config.yaml
n_head: 3
norm_eps: 1e-05
positions: "rope"
init_std_down: 0.0
grad_clip: 1.0
seq_len: 1024
Each number is 128 + 24 x the weight over the matrix's rms, rounded and kept within 0 to 255. Layers, rows and columns count from 0. Numbers have three digits each.

# layer 8 MLP gate, 512x192, rms 0.157, rows 389-445, columns 96-143
121109115123116132103076112133122109116109116120141137106115186122122156129116130165126092145140127162119121103134146152139147106129112161156102
126098175098106188163142104087128144109147163178125139163163138103133130130091114120122132123115127168172125098127181101126150170151143093100177
239142102105112149111148143125085124143105183132104146106082105106145041151091134062138123124105172113120138094144113083146148133115138104130156
128080103093080152095077118148112102135144152125166131092149141152104118105120173093153116114132176174125141117142118116130123097119149103113133
100153146062126108137129143146123113097159108113162143081167122139082126154185156176138095172157148101096141092136103062127153172103088100141138
165142136148152086169143132092132162096155104096148139119126146110100126124131096138127136144134144160109146173108122137112099167139124112128116
098155145112109126127128103094097096092138112171098139125101110130115118094148129140112146107135130131132123120123139108116112149165107154105140
155118132135142099129129162144120139104150124089142086103120155129148154158114131129101088155136154137118163123118110111118103119136133168139114
159110144114108145105109142142141088132110121175155132130126141118122120157131096106141098128102093137108120092097136151115136131145098095140144
102166198159123130116095122087102127103117117111113072133133126115113109079080139136138108135126138161070131111157125138128153137139133148117164
109124110106110142131114122078080160140130128131133136065170087111158099106124128125128123101122174140145112095173148092115122118110075104142119
107156100128134126126079152099108117134137132155096152115110120106084131100124125148108114138102115161140094129164126170140123152107133112101126
152096125151123115098140110117091159079153114092140153118142148115107144152119133127068182109132139117107097125092073144163166116118129095170132
151145106116084077144127141104108144144168120115137118135106099085166077128121147121116099096098151136110126109145120054134120136161136115111105
112083146112164158112110171104155170070129164141106139121164115116094139117106127112120128119162131149106111113131122121140148106151128131138145
133096106087102107079137105148113084072153150097129180115107165155106162104104156098131131144127098116117168130109132145122139166119152139119182
140155160130153138123111097139125152128145150134141115174067116102127120174117160165141127129161108165069145134122141097100147167130121115150104
118144100107113109122115100080123110140124147123117108124165129144114111137120150134136150132127156136126170107093140075111173146140101130109155
111133126107119116084114130090110152142144164148141101113127116131154156179094085071178137122117113084087151143180122087150125098135115160147122
152132122117136118151107152179150126145123147104156129116129153107126131140128175170081133121135093106177139143115109106134131124130150154118088
168108136134168114126072105096113116128136115133138098115120100148137147086082124065164119130157158140123154123127162103171159136098150153096127
112145138084168107130130113131135153101166114168128152146128125125147130112114133128162169095143161195140119087130096165099139129155126106130121
103104164131058135102111110109156147107100101105150122125089163144137106172096084136171105095166113157154141113137120130160129141134107120122110
108153152134136133157126117127111100113107097133072150094120120129121124120151110136174163089133135159140094114149129111119123118110163114132150
118102142099112115075122141134126108128117143116143091129117111133131159141138109115151143090143157147149126155127151114136160156114126187112140
089125116130104124112126143145105066096108123115111148122126117128133174113065138088130103083119148126131105114093118120120135093109155150142108
145141097160120130117120140164138149106141135133140106068080098104096134125143113114131102179120089122124105142162193140103174162140117137109116
162135120123140134129122152138124077133138103109164132137069110141138142100069102157112089129137162148133109155123142091139086140173130149139130
110134110157128102113135126089130117134079143118118161133103141137102127119073124165120113149144123117098130139124149114144147153123173127137127
146089144122131107164159115084089120052184107128083129119098149163157120117137120138152121115137125140110161119123121117116101097112107121091147
113112143135140128160137100084118137152136141141148129121146086115122152105108150139143122103121108131132140100114170141152120179130125158142111
123073140111109113112089107084163114098116095162119095145122120107098142179162141130135136121141118139140171138137081148095119123159133121131133
142145121149147168133141148134145153119132123102166151127154132118119153114127118143128117126122108155102119080169115137160172132153088125139137
124169100161128133146120132143104113140127129156151131109158118110108124165105126151101119126112141116104153136109174163155130125079122114169121
130117109120100063150156147144147179130123129122080123112124140121189112139125147121138131134110089126133143102121119126163103176120153194131120
154113097167106114107126118105129149144152124119123141129126118094148140081127105133154148122137133134133144093130152079109153112182141113152132
093109161110128171066156132124102090156171128142143118148123142147122152118084155123156077100178104163141153105130103136137132155114127134083108
105114152102127172106129135136100096119149116099128145131125120166116150117063115128173126101135110143121143104155138181159147100137136103142107
118127101088071116129131125137091167170131134154127108151161128134137114093135113160130161127149142146126143149134114130118115141129112171125108
134159119102144184080139104118130127125099147161151149115119110146166129122120146156128103163114140104088114092108125133122170122112129129122113
132126120139161125116149108106130120069146097124128131124159123121142140121107108149145095155128161127106140114127134126098135098105106128121172
158117146147153140114143126115120101114159152178136125126118112141139129142138127077127090094138119119124149113122145121133120131147160134103142
113074117126109102108105152126142162144164133115150125130126105101142091126107122121146105101121106135144100089080139082114136125122121128111127
146173131101157135193075139119130167143126123073137136141127178136112156154085106128143123096117167187123152135126113142137095117127122108145104
115138097110123104136127145075118091104178136128126145146083148124102122145116123127110145133150133143150135119112117134135158110106130148145174
107123133116096134082100111101120091140116111139145150146180145086113184134140137123171098136122102173129156108131122132139182118128122147114146
172106158099104085126121142097092137116136154144142118157177136191126172113146106105097097138195168111121137072127133071151188130160118104140125
104148103148151158099118158169091124096150131105141138120129147114114089147113115123104157052159103107126118127109085144151131187081101159130161
129122121107194099154098107101125186117099110108115105149148132073118161137134163133108133143102140125091149117160143146127145162123108119106133
133120086072156114123159131137089101165133113124135161164072151171135102127127119116135137098117118111110147084105178124157098135141155136126176
123147122077085111120164099117123070142138169130151104146135148124105124114099106149082141111164098104132105104152149140184136111128112124105142
137141147146115163087158111105158104126151131080134138086169118094160140151136121159115191111108142145128123080136133102127183175124090111146067
118118114158142097102142119105073183078157149125144105092123113122131142103084148124101106118116138158124134140140128121146113127160093169148094
115170149156173126121092118126124107139119175166130115103136127098172120097059126123106071130127120134158145109172134133119146100107170159151098
144159132133166144130080127121120195125148145133114122078165104135126143135095137115102127130143132127120109125129095124157153149132104133112121
147166130127094153156108114115125132149111126106107144140095140147117119111146146120187132117162136154100121170147133110107135148089128153153148
093121127158141103168123141094122112107115085178154142154115133113098110136097106147144147098118087137133121095122174123103129157104121144112116